Part of a small language model's weights.
Size: width 160, 5 heads of 32 (1 for keys and values), MLP 640 tanh GELU, 3.49M parameters.
Architecture: RMSNorm before each block, rotary positions, untied embeddings, normalized queries and keys.
Training: a variant of Muon for these matrices, 128M tokens, 7782 steps.
Each number is 500 + 40 x the weight over the matrix's rms, rounded and kept within 0 to 999. Layers, rows and columns count from 0. Numbers have three digits each.

# layer 8 MLP up, 640x160, rms 0.187, rows 403-446, columns 0-159
455443459542486507488560510543446501557420473426494488507543528510523481465516529452506575496493513533515509450558488504487563546552472448469382469504436563518478580536590499481511544491530519503442510508548530536532484547524453477521504537454489501454490456504479476503509479495465550429524458513523581537521499543550483502469493509558541540471458545485494511471471447526433523457573503510449496435583487468431464483516527561482472492495433474511491521501466508486523593522485512
473489503496546428502438438505456506483563506522464457514545537391473457523437529559554462531468485504554497554464567534407507467457485477460524464427525578518506583448499536497414521478467542497488429523498521513488464505520557389553500525497422495482533469483481504504488526479568517493476530496505559501480552587552537484525475531520495496490504482546558547481500455418484505463456474516434475489553509430455490519517509470555507477499544481535433512484491491525494443546459447
497512534527552500569497527543489413481534481555550550538441479540548573503539456572481531527538459512491538542525510487533486397525504495477611475540522471546534500465492510487485512521508493492416500469442496549472487529556512467500465502436499459457533503546483529598535537561460523416499546460487496450517563501461445470496491478508516534465503496486422507452502435441585424483546542510482511451562490540440506459477499492501431489490498453491568543481499491505496425403488552
595512556477494500459386508436476509498457565503523515447398554441499499501511506504547552462502500552567441438482514490537513573536454518521462512524561556559504473509481478500532483568558461536527367466451476484553595477438545482505508517514537545510574508423506500479432508478451465502552551507522493491560581535410434502558504577546505507450520533446519512547495483501512448525481508544493515490533530521520488569492487486499528496514515467438543525511564552508519504506508452
507566501528497468494543511511438489549476565557590496452511545566515484527547557452430456533528459496480454493513458542507415536445475478523556464565441493603563502472603465444551472478539514564489442518439476532473453512545530437471538536507529500501564486514545534556483376478525603535526497486554509571538503486439417502420516522502422529417583496532452498507436513497511483485563522453487516511488456508500527506436516502545442479458521497502568500515483463531514450482537538
555481527500542479507501485424523512521510484462483514546488496515555500522538456453494529474519497526489484480463508525516507532491534509488476449451526490494507463458460498489522548478516446449542527499510517453508451571505481492532477535471508511501509504483421475464457505534547491573533490505478501504540529519563493479478545532553472521462526441545506528467542475491537476482486468498406512484511503516500474541471524522518567532510491492495550542523500514497451523502466537
515507514492490440493489464458466490583578530498479511482526517496545537464437507567525576531472535588548481523552564541507536515544468532649520406484579409546455493461514488516469474427488505566604507436543485453474479484585497506563485531482521503431548573487563490521471441484531554398496484448523535520514565513540523473490552474519527525494477502514407544469531455565537515451513505467531560577559527435509551543583528519488464448525519513568502450481524596549471479520438439
417493470424551439516556532494524484507497537536530448469555579429475479476504506494486505467534450554557474501420587588525493498500499528512443499523460547386471480437525442461567489509531491461509483589493513503542510550495482464566504405522502434461506485473477476518479490512578530512512493454565575520547493546525520563512557565584452484570538451543504474484487454483533449494495499434551529519384553442518493516452478539488508528506458443513450547410424530495509528487471488
510482538435469393491532523603444486537533478511495443496453512572503472533498421551445572477552463528498477557503521535509557530544560569507543543498517445525520598532480459558574503572566445551509483476412511495412560438566467528465498503495501433533493506507517484511482539488444438426501506433504531420504511513437434563412536516511534464478500475565460527432527486554482437572494480420487430444592463478470448454523473451476530496510475483537463468500528447449548488462468532
569444467516457540402441525487439436496576546478442476489540491552561561510551547459488509503473492504535528521496591552545491522372506495478507501449472528460512534517559476489529444464464476467494523541493500473531502569496481526552442480483437515520521530426509477525423508575466456504546473556531467580547514452504464451506529529474527525486506511484497522492505516411519491512469458473495500500505508560471535501494495484480487521521548518547522500518517521572537513443424562
540465502420458485529473508494442464482488493574478471543418430482450425541505443518464521572457474477540477466446495471548563499522485455420528470518492544493501497477559537512492543528562502488471463500490534545485534489495438485529487476478554457530544533500487552480480528447525464479481534466424483467493539498485468528511469542530548519595561538480511519466526463451506502530551550429467538474550528507449515516547472485512537451485549452484501478490488485498461422511534485
470445543439532451464452454469556486456477497512485453532439535413461505499544483484424479459520496484478528445501434502529547492489559504499443446510513456470461464498501504485575487544471438516482472551467538468464592446462500465500508473506534482493483477545499525460485465459502584484492459484479522414558499484473509479494441482485453484538475482508459474515466444571533533459491530531465494482545532452501462492538535595494526541469460446479525498571460519516456509513553478
517480494516505538471541537476496498479442402530484384537470544500530485498490484443494558465480451525511510537568473439491448457525526544515476560480574461504464528472451456548504554525502498535531528491527477546441448460522497476456492473493476475446524472509551491525479429561451460487546573479488578513521497448510462481508528589494484481424474601444457512406520555571521514443549496514438488445499519492467467465569517539475522520475534506519447564474405453572499414412489532
470459486545496479454535521456507531492447457526448515576504531509491488420567508507465439531511464557478497454563442508542533501485525502492477548466506520605513478502529476501461479533510496450522555507482519435479471557451503547458597489535463491501535421557456527542466496510473523442518493532476510488528482472510517484551526473535494502526538560534514546546478523469541435432514504515524503445521514546482524475478506485493530504477532445475441474492544510513542499499576501
510497500538524493571455482443508450530520448452518435511464527509526464485541505541435472503543487526518557468428528512509486486449497531463556543481472471469536484496515495525527513537530528451479529446496502469493520507490490551592529527532534545421509547494486506544553502471467469421502499423456517441478595538447444521544541527494515566518516487537438458516461543521484488546430466519476532464476480511526471505521541484541523485542511463514510478451480544435478466571489516
452482522483438484512485554510505551456534526506423402512507547537537436504478456515512575561445466463561504470483511512471468561459491479483510443465525593475475550495495416476536400494459519486510472443473544441533472489526507499504458481505505526500561484454462461488470506480547487472522540489423505466539537528473469452507523484524519559486587504530525562487465361563562551601452483476485529485450474475532466517457521525486405482501422467493505516500492453513550588468487452
483491526588521565538460451485456532500554482553468608482487530462552496590500510457464435478474406537448519518517610547476522479504567440519466460426502498537475547506453400532528469472446531526488486515504504483516483466491517563469509531499482495481457530514549463458529485498497542530457492501531483498422526522539523421603475468520491525418542564542517540497513441455497519512445545557498477457522468481459510587515450474508527490478553442430518470549420516439481529487456451
513466525492504463478478487482561495553505570477561548441456508538532495557563480526548465486503484526412480548568441526531475534589488509527543544431490413453542469509564480491437537496483533499487528477492562518590453537511474531526526416475416479473521534467508540464520534528527541469530567473497510597493580497461592526457506507512465543501562481521542496473476506524530518550546516503534521510541452540475533504396572456554484537502515562577451440519522465556466517541497491
485480448541541493478549533541571520507435447468500544531488615595549525479526527529516498493543455380505492450560483491550609465438473490544521542438515545527505552405522540551561414466475535510491560569507492576518545509484468555515445503519540491437457500502495496559480452503547517517524520484474514538489503554518477550565467495491433496597522439495442491490524506504510495502553530487444485543510518513529494428529617428504497536462514475553474543478470457515545502460458515
499516497482461571453439465542575424483467425506491479489540576486493506558460511485496442464401459509447554467500535536450548503490539541467484504468544474487537507499529436491462541494542474463583479537490597439480458502546447498485480469529506532541497491486426446533501536551542503435550546496494507499503476534453461547520505484520483514488443496539535494432531474510437530469534472484483500513493536556437521517512535538518542522531501530508522481558475504487518414560487513
482492547530527575487543435513508498471458447475510421472556564508488445571476430502587403540486499490572540521487482548573507549523545548462493495378511519517507525536506512467479495551533427530438485543491503513486489550501455453471505529467399476501559503486481552517553501556557471473488466472509537479508483513503516484523485503504527537425568577532572510461442495457558565512465569500564500417531476523549487516468425519501606508492543470499505399526516508490537497448530519
504540466513498492457530491421472484445490507523474458483432512463555517487453495541505464475481486427541548418551497477545475471497492491477554477515557494530515499439530495458504438501536532457452469505500470504490505531489533456505521618519481469496481504513476476507545486512562485477533526406492552473550465485522465508485509474484489513487509488523459547459452488498491485459488530468578521526497532482560430465563437501541541527541492434561546451513537542528452472504566508
505491504522499466505551430513420445551487488463511521476558517490558508464563543508478477505522496520451460540508500455506501552524508483579503477496510486493549513482500516490487479494466479445523527507463482509439540473475549457474513476531448529518480487503552500551487432464576531484468473505488496557525474536534538456519455504491533501473492474499500510449499465434513480514483509534504542479503553489478513478439491537437501512562521513483459453521483496541478613516503516
503487511559474521516466547508570474516506543484496523531482528550518592441505436433507507543455480508469573496491513509491493519511559515544452491432494447512570496431461561545456488458491439479512515470494465456489562411482497511512504533464497506441505521498499467519442499498514499426543528495493509537518443508451449527556547479512511475539485495484482523418473510560523504429514467520477525508484485529505517515488565479472534586495489462496513464453504511503511530521486520
537468427491526466568533469492535471429492543578542420484500474573532509481500502497521511476430526487480462538574467533488521504490543528433543482430587548495482537484526475478479546482497457521483532483525478567477533566559465483459451531539493558453513466528495476462492529490486482519501503529520535443544535528479536512479437427525547445468558557546427514375481510511522452414476440508516527518488518570498499496493457477526465495496470445582460481502481486560529515552489505
521419507488475470481490466547519451463487552562471503518473483515441507439533495458448449542472556567481498477464445496477458477506469572582487481438535489542512481510516560533496495451514485530510507531485550503513473510443565499542526586548509499469547550551514477513530449477460487487556480457549557508537495568503472530493511431512490542556524468573504434536517552545440537443489492481491542476552505486475514443601510491435493535472569491455563490482510511493522469521487470
520476572490498501524460506508471533529455477460589466516523468442559489452493499577484468461460511499499405382467459480438504547503566515423584467478556478573496474523520516496522518437532476475391540500512482541496499599539472524443519469531507520506594522450513488452516478499485544496550440483502461577572532463533539487506436498491491475437452594430570465443433541551411447482521539489514493505482441474452509498460483493523523405482527487395483497547528495515473565414554485
429441492441599429463493484543472484483460497544589465512598488527486462471467484563495551428538420446440536487466504465516540428524519512545500488410447525425482523473541566561518512492497495508422450528513519531513540526507499517509465506453461506459489437538532507529568459507493499471538461530512564527475487462496513510492448565494558571472491546462574501466498447467502434447437478542490465481557460527535425509519510504497512438534539478504479440396524448519498497464423487
507510494542507547521552447495526479448465525509444486503469509483511519505542476498484472550541502508554495481488484510484539483434491476530572483440515492483524453495531465529472495454476559522538482491510541463476552539524454490526487528452480513464456494484505450494523478483450518598504501492446467489529536483480543484494500486504514523522502469559458443464521513500522543519586473476522517486468488515537519535456493490469521548512435473503535542499542542499501511499470496
568508457428444504463449377524509469594454587526602449604404463454513494507463458553448493473503503526475500449494509519529529507500578489462533485495557453380514563487565442562460494459480510504492520501490434483496492435454518614505576483553556453519558514438506508465476499551498532419500442549487452455484480457434471442540542534539518533450461453522530534432524559529602562522486491455383535519507452502485459480435503499534497469530524561575458459458547450524474520532528525
513497505540541590486487469542541517561509532516460550445460498459518440502478457468496471525463529482504440468532531481530505554448502472526440535538606513525479555522460448488502487479515536518603497459519499546544566427508513428465555460519489533549559483494526493488511468474523504458543495544470474481511495543539494486438489472464517558558492483540449512518512516414472424541492512447424506530526472481480503511522494462410455520528499472441481516591434478532543528498643565
544528476509544481534494490400590523459449527516516520549465540487470481466598475515457556528494464429475470442519520543524522605552548482540620519564464515453512399456573529445546488565515439532390506470504517468558543484520458550484578480416533574536548561457501468491492480492512507524500495525490502571559469520448533457559492405579460448582510552443494522454459492509464465478535452510518493533527475486479413475474428471498511568465523469455527422523510492523527542485428493
499517480566501518466479523458508536447454521527443432491446550530524497453503532497463527501538448465559510564546617497534521517458533494489475458504441486502546540437490491576444412561558490478478545474470473490480466495556480445512562456408516454471511524492495440605521547475555502483397459486502442540462525516492548580493483494457467539448533527561523514443560551510489471501429464489558427420490485439536482581434494521552555501504483540519523485494539459531527499555472516
494460526517473503473458450458444428524487465562392414489554613441518531403429458532548493521582531451552494475498540506483517546548513539442505530482529528523465492470464546454460558486511412525541510486540475463472481429504431588477491540517511479522459590462542546508579472489385544408539459515431514462501549472501494528456458525476508522473424465536475533447550478550486482455524445525506551491438527489470466501473497516475552483485469459503507481503458473510504480490528490
478455565514532530499530501503534522475490520530529538441500507490525449474511476465419578505513456533498499557520491509510486485504518485568459497496488513546507523469511542527434555497490486502538539530481565417555543472492458465512469472505489483438507560578489523493510495513532454464506525493478516525535451485540517581517464513496452482562467572515474497548508491545556460509494446499530502508495473452508455507501555443500513486520537479441535518496478459491518502525497555
586538467460446482518486544519468561472425498546428510508520575519497506455519485497503475460528513432476460504475416555483507466525503508558462476519544470509499562538560528463428483455547508529463478526483462527522462460423490491488524487565456397581538492430531562408447508452497488459497477521519474558460476558474531539527523560374477461431421482508507428507530519566564473512511537497532443494484507549572447532570481543489493513535474512484514569550494520474512448503428460
473463537520495479504484555513494457517538479475541461504570456487509552450493523455526531506466489466488501527480490481541512488458483487482565559517499531490529532532507513486512462447505475529481535498466542523577503511482541463475522514481436476485491510479484511494453507470471502488542440461527452504527517546469472562537471542477455511547487469505498535511527416484501502582461462451499555529449448492536548537494566519521510431513502515489526558538418496455461553496514462
380529522511454468482462506530516544524540461519551493531519519471474528478571425496476543377532411455491504434465501492538513518459468583442531503465546461501496489508457538528574473497504500453488504561524576439492556508464494516470516488484524523466534507518537489601510511503490486463414491485515515501516456465434514501536425483514509495433530455569541462589379479537472432517561528502482470521509515470440490512478532557513538437469457498520534493523541501510554512538489507
535470540514504502452451481475512494523539560525481455476509535428419582554495443576494517454592525607483415504461515497516440510514500535455450499519561506425425561545473485505538564539545511530470499498483512515523548542490527445498475486485540403536531510524496426518502513453532487498506490478446461451487500575438481476499407510498486512475511482492414460506491418484516544509539501462496488557461543578529491502542540513431460480536510516500514454523504478526504529569510420
575540560432503446457538463477517517479529535558539556551492458487447511529473491511520490487513516540527486497442510522535512518463560636449522392540495518465460468531483577546509467452491439498476504456470516510416427537496458435557477546483498503495480506431548559460592464430546528460527466483442490484560565513473544473390486474496487537447421532553472503552477521556468523512466478442522456509496508491474529441500532535565447555541511409511536510511489471477463472455508535
518430528489536503539509485526480493440471569560509530512481518528487539445542498522475570466480514538512502497490492556503496404510500489492468501533502545483506514515544531478514506479548569526580497421499501475585468395500462472520477489508512457530539468400501485482482489501543600500496523532442471479523422496575480485557555451606488528472452495474474522485578527461533496464475576503497512467420598468485559483471513480569479541533448469486444548483451524503606471496463560
471482511523403543476504481553523563476475471508423523470516481472535450435566478520561507491496511531511526489499490474514528543473491520465535494490512482458496538488517528480487510530538456442545496505463463482524451450498512501515498497457529531488546497582441526537524496481454442459498502536465469486511525499513493537480532463564527437496513535603468508481443499520501474484435432516444495557471538501540528518512494508513490485458469534546500549538440515491518482497530491
487508465470489473508490539473464504492522445502504471552502510426524478560563458496448515448503534487512445528496508532449484539490544520516483507443510507493500548507466542482496491475468497487503509517458497494471454490469472493526467526484469522495471497509511528531464468474534498499502514580466482468574538487436438510515466490510497478472453471465537455508464489493491440480505501617540503468498509451522503545446473511539520466421516457457509542533449508519468465480459477
483482513560432561475516468467451521551484474511512553450515552438566556455463420551523532510456418515433562526497433476515469585527509516478506501457453559505456496543497476548482501491494517547546436531446483558430538526500482533478493505479446470502562458443411513555493510526507519454390471559431480466481540526590488516543508525557539549517470392501430590468500540566543556465435484498558491528559447461520531550558450563512524500434493534523434495527454488524503359520536446
# layer 8 MLP down (transposed), 640x160, rms 0.2, rows 403-446, columns 0-159
529520535480581422471447485442525537497549462489530487494445471475481497526444500563504464487509522572482515480469534489457438564525485519590436441499481458483496504544478513496517457514579578563520534428528489392493400461497571538487450535528548489490498479475495502454471461495539523491475534491499482475511515499556528500540489548515493473502537474519463473452527514480509503534503545491572496496518538515469438567540539475509501479520544498456474540522454542535511449528480472
490509558488509510507533484521477603586528458546469532473468559453551431478520551533590558498515549472543487516490486522484536505552562428595503424399458439433467390486609524544488525537503536536459492435486494527576479550502486608468458484505533491483442469552463495474533479487516484515413499475536516498560505460513456496571512472532550483557475526533547511466545442544471445438483508528552486435525531507445535502543498451487484491488536436442391484478536567497497555504446519
511520462527558498443455583508504465440487473504513523490430538583521471481460502551518561517486506467489486551502564501548516466515488511507553480542538550504464514476473452436566459522560471499523497581485447437546467528474517487492508499540502540464477496493471510500473509481514490526440477612551410471503578495531505484469546456422488476494509513514529490499527514433458450569532493543530445526487463535521500499506484394578564571522534468481549486547473563483527530459476489
488538531575520560464471542531462528460449554525471430485464485490506520519461467538508569440551488533523511505478519468497377495505447505470469527523494508536504507440563509498486497557545495488484404441557429482501542501505511519553523530588528498539518598573505482542480536471476385498480453542498480495459474482431455547480526490552528549547440521434510439504461418516525478522497513443501446484519545486553447525514512499516543481457573638482428557499475494450495490496548472
408530424532563535495564530453567513452518464497518528540552541524442467510534528486566486450502493461539525440442571518470543463544522430476502477445478507495422522537538589519473574614491482458363558484476518520587466483545447480413479473463502508519538482468469492446544495430509499517455525459465560435523538425457523495512552478476488450464556628461550516540560519441466518541412534516489493525501461518484549448511460523597524420549502526534410499525480477481482494528455429
467531553500493471498559519499512520506568474492442484481441510570538518529531524521496454513538552454451511515530518478490501442483482508472482507432508558522519477470425475460525473515478492479529493482535475527487512503496543523529465472511520488461521534492474521472484555536529499501457505522449501480493452514569470523532528485453479466503514445516466533534496520531510424567519542528467499505458490443469481460492504564412490442503507500485505440532550516481415532572526492
465529518544466491502523498561505526437549501469472447561534487537475477517513466451441492541483528433554515399442454567473568474429538495501495587525548643505462430497454524407521512554494453484515542498496560491497576489468542435479541470493493563522509511488488493445535468523473458518516494356514521523540547459542532512523521596510528530486483501445537506561458490431441408496422480517539521467486483475493537436518503505491447459499456477546485525550465477466485517506476528
496550447508561473451550464432519510499515488491486510453431550516475494416552472528563529473479523526466581514512464469468441487533489455530493482498437414572467470556516500544496516486494481585514492484464479516387513399543519481551515533420455478521468515473477429496485498475568469478485510438507533510446539502481512473479494442576529461500516593469455442486506508469456442478527504507523489619405570521493531539536560523455452472502486537407446461522522482502477504511442471
461487534474561514425476577474428527413500506425498469570516504453463493465495491555408418490505494495550516447460566534501482480502515469625578527542478494473500501426415499546453452509586502582429502473528500489496474516566488508452449477483519481552422445501475450531550483468411462470539579494534509511492509461491442555463522507526513466484494573544519441412483441506544537541497462575483532505448536523511479517504535517510500501495543505454521518439449509472500476461519518
394576574482562422459544495575454579516496470533498519497476477513475526479451446487421566529591477525474532504541490509505483429430461518469524466496518487511496490467411572536452478545473512476439465511476550559488546472548460545519505474526487501583495482517416467446460459459439530553467482462514478468506487466550512600499495533491485506470562495554465529541519499469581546536529474512503575488491558511493554458517520500498509444508501472440626502502447485501454505459464494
551499476480467554416469549556593469474472439501470516404413536490486469460482577491577525486520394484477510535547509495479531509520499470572475460485494498525501505456451494525590522446480450537496528523525463512554563529429558503546482521482552489526538563563477594545478526441575471497536511538528526497509537524483473485502531508481532470475501462529549499481538478446480461508502491494472511503467513470470464491506497510482501437476528487438477432453498482543435499501499549
513563471489501491544395489480584431500552561474504473605492458547519529494492495507531528559476494449542466515505464533468506485582470475459525423468538435511495469507490477475450463503519556576544499519509483582532557552509452573523508577516480463531468541434490529467512544536443451537549564508496512512385431501476501525506516495480515432464465521446522483462451534517522493521495488450508505534502448484558470542497455484479546462530471537588464504548472564463537533565561514
467524574494566490551505470474503517549557458493496439541551428482492488484505437509539489457442623504488486562504568465465510560457419420446456408465515609503550499483516480554466511517464556442497495485434510517540564475453525464565499496509478443524436544559515493502465504518517485455477456482573511479487523500454506435452555452492485511563476484514609419464564461539437448489616503486546533453521506519411457532469532515552452466467479505482479479521459553467528571445416522
538537438465494530503494505511588462482512524452469536442465473488465565579483491507502549521589506491476473529458538513438445500498446494551531530505477496450473540550495461484512498505521501558477471520528483513507534478545478466514451486495518514488498564483565479475556490431582521527502490460567497449505533552521502499442445505519496508482512521540465447492458491528465507575471507451435511528529432499554512544533532478515499498490570515519516507513458466492542451482457538
446518461506471497530480508558516534493434495530477495540464520518452494484514458515460528508528523486402534511545507536488470493432555491506548540526504515460434466515470507522543455477487489496463564591448477566481557470542549486548484484501458462486521419505501510528492510524528467531470537538503518534534484485486476509512437515555447488494488476490519414541486493453447477468527508457514544458488542580459499565424537522508507523515534580526465502501469493504496482510502542
459522475470524572508431505487556505564461544504513544580504458459564530497479460492544520404467491480459540521468451482482421524490474525487525528595467454515515580497501496551487466487521416526473507548505482487499455489519513478447464455511512539554428513564522526464421560463485535467495530490447482453479488484485485523412465461448498518490518491500547489503536475560544529521514500474503499534525483463475546438538535454430528429497478526392501547567514518508449495564500476
537556585553461467505430474534516529507468480460500475465430560514466494484509484518493512534544488489456470454522542537564500512542451522454500598565530465467591492509533551501458512509540538407463574468517514530504470514472511398502517444432512494495498538516511538547558575500519552518540559400466503493522462474506518531473558508524488473568515537442548504527549559493496515561478460448470540524536545463512554439527494487473523433499459548539433479507464505475543479549589528
466520451569491493395524565484485544476518485457407548491547388471440496540546479460472447478443488494464514513498528558530523455458478538486567469482468424537477549508476472501469555538501597534427529430467505494531534518427485543471545477411530495483446521475488469482533503517514478532499480549522481510471484498512510528465571499451513561554599580477545461519446480475534518541485527544430516480491448468561442470486462456535437479464430486499503534539575592443527448498566486
487497545491497481491543558436413430481597505453492518399478515490509506505498473515448499551530508516400540514516532480515489493462530553557485496485516463491507591513516509521502496516489504549441444523542507528581407523478485547463514511540517472559470527472498482561504506496404549448433498457561510464574498491536523494525566516536520465514493553478470480508444479511493446482463532578550452496473487520479641473493407446526498521518499454478451437511441527508447479494512406
476545542455466477531485454529578511521509521502541552521448510503485521520470497499417538547492456472553515522470505475482511493555525510538461483489483555496526563509438542504485453486539503488461476516521457518459558524498509527506531454551433530494456452461438546483505459500455483482465472525530539505591525498535543451539442487567468435489530534520475547528571483467469508566544510485548513456513503461513460554488462507510542541450521530450471443480462542502527468523523499
510584519458505489442524398540488576544444543519516474546512547476496514483489428512500503481452573473422465543506512472547538503567512395493463506494497493467499575502498434536514543522510490509479488540545524508534501518524520490412576575475510482425495417543442480532507552504504556514510537570536492460441517437465543584477485530500570528555502508505549474539430462491487565489495481483554560563536473429507455515557492460502488462507552457515509561453508515560483526521480523
505474489459488479549519477571522574467550498542554557444495547490465472486501530496536496503488565467503499465479494501478501565466514499505481516524467455473517477582470490518522475484490486447485510468489495542551569596537500506517478488528489457449507523478493590508490513502513560479396500488483512544530503556508549467484477430543501489514500451502567490508493505513486446471484514530454489443476511545501485502549523511459570524489504518487481496529472552453496483462543519
527497513516475444540443505480507421481574506516507471522454477506563538461511521479461459519497521498497455542551440496474508501461467460520530496497484509483521502471468491515523482545549471460515510403529549504526503491440494465483559525467496504441485483560476549558482468509483487517509514474531508518559510519494518574443467521583474456447538495511447498496559449473473501471459474454512484501480504514537449489468524456565528525493487486577465475560498486491512482498488514
456492438487563454429547530468430417466523507471442519431514500503444470560504520544496500483588470474548436493467534530459455485470490496479533466530566529509457501580502477482487527485506564490494505509541536541488434553518533496484459454477465458585521452439494488481518497457509513512486518472474559446484520508522484472452484498518464507495537489450514467511521491475430544537536545503524447469605475506509552509529565511507463512501494492519504478532508545473519449437482472
536428539458512491495474533530480548470536526495487471504480531495483470509450526491560463441402508482503462504551462553460460462505554411563516425495491536469499388472511507504465467421463492565497512480473532583468432554502477458497472543557519520544541422543521537502560481505482501494532506509546549451591430492438484529483467573499471475556448497520494518516499481516535529495514478441514517498561476505442411512503529422504496515509525472461478476520480538514511468484496560
522488501520464487505490480526455495486541517569504517460504529521528499494499483480523485540493458471479514496460450522461522592554518481483502541474457459467508511503522452447488473459528479526539480478533539453549431559533470511541516500514501550422503515451497501508466482544498503576452447415532491552559511505453498498501483426481474520503558460511472476471516546505491476539508495452445490496507465484507524454482453490550491449495439525486514579518486488524466504471560418
532526514464439514514489529432513443474501532416529532438504576388533489542554486544507508465440555467555473495552576488552422499505498586509434458470552486544538517512552579494502488431545543483477488518509499611504520538503476521556521465502443459468544487486499436467515512510488534563538531449520408553495523468524535575525448524466507461441497548406495527597586464466473499556501509500528549548453397439461596483554466574517482454487462532507446471512459537513549475492497498
537498525531479495566467514448530493459565455465499456446478523485561475494489514459539498434453509502488556564480428473505424433473525478484444549538525394545464492507466509438486592477537493559473514441517501473501449550457509468500510479454404497434541492456521497544497477505500510492566475464479472485496537472465435465560537432504539453518556505521530452426543514539567527465426503486492473462437505464442486460491510465557472509553499504556513531568566510525476476534508506
522555545487497496503557514424431532515484531469458487511495476542525510501542514548493471431535552495471489494479522487474516483528516539465433490492495523471490529467448537487486569467505447520529520430538511492482473489573476502495476524486468483506551572527470532519482566485480452482470479492532477559494497512502490539527534545529527519482541498492508496513438564505503455518502545526457507466521515537531488507500504527456520498496499513455427450511501509489450490486537501
548516508451547511446457430535548564514449550515535494565512573506450471582473478484562501550505482499511538527482506447517569583475512529415435543482442499489482391565480526541508504550422503526457428451514482515500538568553445583505472483525459457483523453416557531534486536519464531496518427541503584464508420486434539488553478405466463524483438452541473520480494401456534517541428520452447533447503491510540466507444535507421462489472467487463463486500530507501509474428536517
517521475546501487564552493546535486503497496451487515559434431530569398511503578492412479514466532513501550558477441536549546482554474517520515443516505474499471492538491490480512530528540515455424555471465446490573447500513489516458420471632498490455516526453442404563479487477524452471474514520423480465437592527466503510477531480525533554469527529423508546458543509539405518450511453495475489488477584577503511534647429501486537512400501519385540456506476499454548514512500478
486494497438517523472455513473464500433454445466513494400501515518550548527478482568520451509481526576576513451469548499473465523513458536478492474497499475482535502539508514501559577421540547477489531553482484425428480461448557445517387536551489521541525434515557492487488525524579438560517561519541515556547467569603497401563411408509556483576516502457487453527530502486531454533468494444502405551491556521520511517459464517559540399493422553490529485491505496498493455525531443
472420543529568465480538485468526440546472535416513561459503422551369561507497486520474564549504508481449496480474535474577467515526489437537480482542534464501529525583578547500468505516542458542451516493544497512464495515513525500471480517597486526566434461536565485392503466494498443496581510491440520484494535479531467550514502519532539489571497493486486559462475493514507508462462534490533558493543478480582537542407552447484472467498522452476521566509486436478461528464477535
486515412522514475546576476515484568526597447520555512520472421479512518498497467474466513500454509497449514474495484458512486500532447518490528458518536533467476452502533528453505517472487494569527575478455529478468562440505538477411578457433441504486533487499485474549453477498534454488529542427474515569524446505406501488507525505478531544527504525433479570566497482506506451483541496483524545533451525463530503532463429480500503484503481526427513507469525490433468478435494514
522499471514447478516530487497449438515486458484530487526460486443477459422479504553551413512497479470493502464477436513482536539498457525488526441511516508482491474597504490458505499487491483452477516514515472589487496508551487556511520479547494523606484451464549465516518484501441496521476484460512486489510491497499477457493546472532503483516460410502553468453477591498459536529517524544477517475462509566476537535438454461521486538519466536508495501512537548487539534494485437
536460456510498514597569474498479467418463522527484487512532485479525545520464533477609542425414504497491512481472498426484539474552466508503469491532532574420519485479481476497528500502487539472541485455485566475414503459501530543516479517493518493562494457547456498521461441536573528450569493539458515486482495371427447503475474512480458522435434497474586536477483551564464534532545540563504501497498587524402488509537509457433512543498514560515481475524462509515518538481537526
478537472502506528548479549551539554521518493497551439540561474523548486519493585486501557489470511488466499508474437516474534514502500532433447514479506445514500501412517475538544489494492517472515481413554548565457423458512434526565512524484448525550462451548492490493517496524520539524429631458574484481474506506521481492527506447506471490521493535544549554522491508454514494583564542459471547568457434468572498526443521474484507511497483486459493521532548482440560473448483507
462478512537477496490546507552541454539465538521479427519417573501466497458512507476505520555496548508465552550542510457512486486499459460510484505562505548487558495444548460495418511502522468563533552496487456478489468510487579505491485471509461463459511533497527462453441452505546533496565454493484531522526550568549513504458418449530519461569478543501438495498487523498502546485480488504505473506485431495519535518484494434474442544507538515518467495493418428499475486514473468
478474531512494568536547448516551508499472576510507505425542448435505536528430500533517470453546527506513435522528504501419454558548519412488503425481559466484478444450488513502499498462454525468480517479502497547535481490489496474550487489525490493510505576522436415535549522555511477481491491544511510550481456493455452513484537435504460475498419502583531466534608471499545453535531460480491539464503524488542456543477528476464467518566539498448528500437515506464574500406519491
547513492393585446579480542459474476526490469497506501523526513541475451460514564500487555491483486473481480435519519531569513545566491503534522497460482572468544446469560502544420541509481482495456551497488555560447450456541465481511487580480453523546485465481445542508466459509433489525427460523536483506441428492456504515437503527473466522489481481439493547554523494536461526403423492467572410530474521575503501521491553480496489462559526514487590443450444509567475511561452425
510513458497517551451549517548557460535539452508467481440496435534554530468552558500491495516556429477493545525491532502508465443483496517498528453517575480505554464507468523423501506553533473487450414513507426507521436496506581483450571449473557566517530475525528473494505494485529554454503511424546438526487527466443530542528453445572454545495502468481472497505530515498490566458498548482522494456490540535551426494470562502454550491515467555597533487538478499492426499450469486
539542488490536473449513521494538496529533478493534531512498459523407508492507424464489393507451505507516457444477466477457477485523492493504485462457488500562484468524478483530476456487534548477508414494591512456422492501507496443497525532477473458477484481490564485475487485523569501528476419490530535485442529509532527524476528490541457535502535571447527507525522529522464480535505579469520491469519442595469474529465505469539481471504514563536508521508528477559491497498497484
530520466582460491511508506530531498585475480528489488474507464532513535500510512477509525535510513566501472521407525462528508488518446530506467525524444548498506490447497462477563501548492532507432568489557489525528514531533518524507511494486458503517475520407498484510487523529450524486537514430511489498489526495477525475456494498512564479494491506527548462514475472460501478486444498498486515414500529491538473481510542455474553539529489521543502516468553431430487535530518519
455407514419525463435507519476487546464494501575373478498513459463432468483479478537518482474444535577519516390483463522477551544510482463464562399596451514440544508512514483529458537568516452533523471512552488479540548560481456557501548565526453515512544422466473484510491546551539446567565523480553486578484571521516515499528480486465416508488514426484527502502488612542504508541520528438535484483482502531442522518480488562465535495459477507515503534517575464546514425484442483